Part of a small language model's weights.
Size: 16 layers, 8 heads of 64 (4 for keys and values), MLP 768 GELU, vocabulary 8192, 16.8M parameters.
Architecture: RMSNorm before each block, rotary positions, no biases in attention or MLP, untied embeddings, capped logits.
Training: a variant of SOAP for these matrices, 505M tokens, 3850 steps.
Each number is 200 + 20 x the weight over its row's rms, rounded and kept within 0 to 999. Layers, rows and columns count from 0. The size before them is the row's rms in percent of the matrix's.

# up: layer 12 MLP up, 768x256, rms 0.191, rows 508-518, columns 128-191
# down: layer 12 MLP down (transposed), 768x256, rms 0.213, rows 508-517, columns 128-191
up508,097,197,163,192,197,197,188,195,192,198,180,224,212,175,193,203,197,220,179,218,207,171,176,199,199,166,191,245,165,186,219,178,209,189,238,190,225,227,203,222,208,208,225,183,198,190,183,239,204,208,145,189,180,215,226,193,168,186,211,208,190,179,211,217,175
down508,104,211,190,158,190,216,216,217,153,206,210,159,210,194,204,158,202,231,162,204,165,188,195,173,183,188,223,206,188,181,199,220,200,200,223,239,172,180,216,191,219,191,160,164,233,242,206,170,227,215,166,220,180,204,187,201,218,196,198,181,197,202,203,178,197
up509,095,234,172,194,198,215,211,226,215,200,175,206,183,216,176,192,228,212,187,216,196,214,198,164,220,202,196,212,209,207,194,210,183,230,197,226,180,225,222,197,220,186,201,195,189,202,168,166,164,201,189,222,194,191,211,177,230,188,197,213,188,179,203,198,207
down509,092,170,203,178,171,174,194,195,157,182,198,244,210,209,198,184,210,165,184,201,204,195,191,218,185,194,232,185,213,195,173,184,183,208,212,216,231,204,237,203,222,181,188,197,211,188,194,197,237,180,166,189,203,218,181,209,186,215,193,195,192,256,209,211,174
up510,103,213,228,196,217,214,178,243,201,252,229,180,220,181,229,177,183,202,198,188,177,199,184,211,180,206,220,160,213,237,182,241,191,216,209,192,180,233,198,207,206,212,218,233,206,225,185,215,170,187,201,212,193,221,202,209,194,176,186,188,194,219,189,221,199
down510,099,195,183,195,210,184,176,224,249,189,190,202,204,222,199,254,217,156,189,202,222,248,207,187,198,184,175,198,191,196,195,217,172,188,208,211,211,165,196,187,190,158,182,232,177,208,190,204,215,197,196,245,185,185,192,229,167,214,171,244,228,230,201,223,172
up511,105,200,202,199,190,188,169,199,178,180,179,175,181,203,199,195,188,159,200,230,213,213,222,194,259,229,209,194,225,188,198,206,235,174,206,216,170,227,206,183,221,211,201,245,221,170,202,201,172,203,233,198,224,220,180,151,208,196,188,192,204,180,199,165,201
down511,106,225,215,170,186,182,191,212,171,197,232,200,210,233,231,245,157,196,158,203,215,203,203,186,187,202,207,191,201,190,178,199,175,251,203,202,207,187,193,187,218,209,240,221,187,154,198,209,167,201,190,153,193,227,158,167,227,213,205,196,190,211,217,207,217
up512,104,156,217,206,206,184,223,221,225,233,196,193,198,167,215,239,206,182,166,242,173,172,203,200,210,202,204,219,243,161,185,196,182,191,193,188,216,177,180,234,162,233,192,175,194,164,210,186,209,207,188,212,199,189,221,182,196,192,190,220,168,157,195,216,228
down512,102,195,216,205,192,203,179,173,268,195,244,169,177,222,193,210,245,194,189,219,191,192,185,189,160,200,206,189,207,146,207,196,195,208,211,203,249,174,210,188,201,184,168,228,197,181,205,221,196,168,205,205,218,203,206,182,177,194,223,234,211,211,211,206,192
up513,100,198,229,220,206,180,203,209,218,147,221,208,244,174,200,199,167,214,188,216,197,203,184,203,177,188,221,182,206,195,212,217,187,171,225,237,176,223,222,200,214,220,210,214,212,195,211,185,204,177,238,172,198,199,230,186,230,202,198,156,215,208,238,179,228
down513,097,197,206,177,232,223,196,196,165,182,182,178,202,230,169,207,233,192,174,214,177,208,218,222,178,206,169,194,211,182,193,215,200,214,175,177,196,187,225,203,218,205,213,171,205,195,189,170,198,189,178,189,193,221,168,187,197,221,199,221,195,179,208,198,228
up514,095,254,185,188,201,186,191,213,221,185,186,200,204,188,213,202,161,198,180,199,157,199,184,194,199,201,180,200,265,186,196,221,211,197,200,197,210,152,181,216,214,186,199,240,180,204,223,233,195,225,193,215,220,215,216,262,228,186,190,204,200,210,198,195,159
down514,090,199,198,224,192,235,220,182,262,223,224,199,213,193,204,198,211,212,250,153,233,238,234,171,170,186,207,185,174,160,193,187,204,203,192,215,166,204,204,215,198,201,226,165,202,230,189,199,190,218,226,222,235,208,177,189,199,182,191,192,209,211,206,181,238
up515,098,199,166,205,209,191,191,190,216,194,249,221,179,218,199,215,192,206,215,208,191,221,206,195,195,216,209,234,230,182,223,229,127,172,184,208,183,207,195,196,216,201,189,218,186,200,187,226,207,210,217,191,187,197,170,171,193,216,199,174,205,197,189,251,206
down515,092,203,205,169,198,187,192,182,136,242,167,240,211,202,191,225,193,232,197,199,213,203,224,201,193,175,170,190,178,225,226,206,221,203,175,202,221,189,204,219,187,198,187,180,198,201,192,222,220,230,166,214,211,201,175,195,231,192,182,195,235,261,180,206,220
up516,115,214,179,133,187,204,197,180,220,184,229,214,210,226,218,204,170,176,251,204,196,186,210,220,183,208,196,153,184,194,218,201,170,169,215,192,221,182,203,213,202,188,204,171,198,187,219,211,209,207,223,191,180,188,182,202,223,233,236,181,211,197,193,197,223
down516,126,176,198,203,240,201,194,184,209,200,167,198,200,201,192,181,204,149,222,202,173,200,179,199,192,212,197,197,220,186,174,191,171,200,220,210,212,177,199,239,191,168,189,214,203,187,218,213,173,167,239,178,196,163,198,203,229,197,239,214,185,223,182,206,257
up517,100,187,162,197,198,201,206,215,214,228,190,170,187,225,158,206,175,203,198,175,150,211,198,196,205,196,195,172,198,216,196,210,200,193,186,220,197,249,186,179,183,221,209,247,205,183,230,207,226,196,191,193,225,179,169,150,212,182,209,213,198,214,159,218,177
down517,096,188,202,186,197,172,213,208,182,236,216,214,209,235,189,187,203,217,198,163,175,174,215,188,174,181,178,210,182,208,204,196,186,200,194,222,187,211,182,235,175,190,194,188,213,173,187,216,193,203,202,206,196,201,218,198,177,199,197,146,209,182,189,232,195
up518,104,170,220,211,214,201,217,178,189,207,240,190,155,181,217,209,188,203,170,234,192,219,201,202,212,207,178,188,186,207,223,194,192,195,185,215,202,216,204,196,216,215,202,211,191,206,192,227,209,199,179,204,189,235,218,215,186,200,208,191,203,199,209,185,208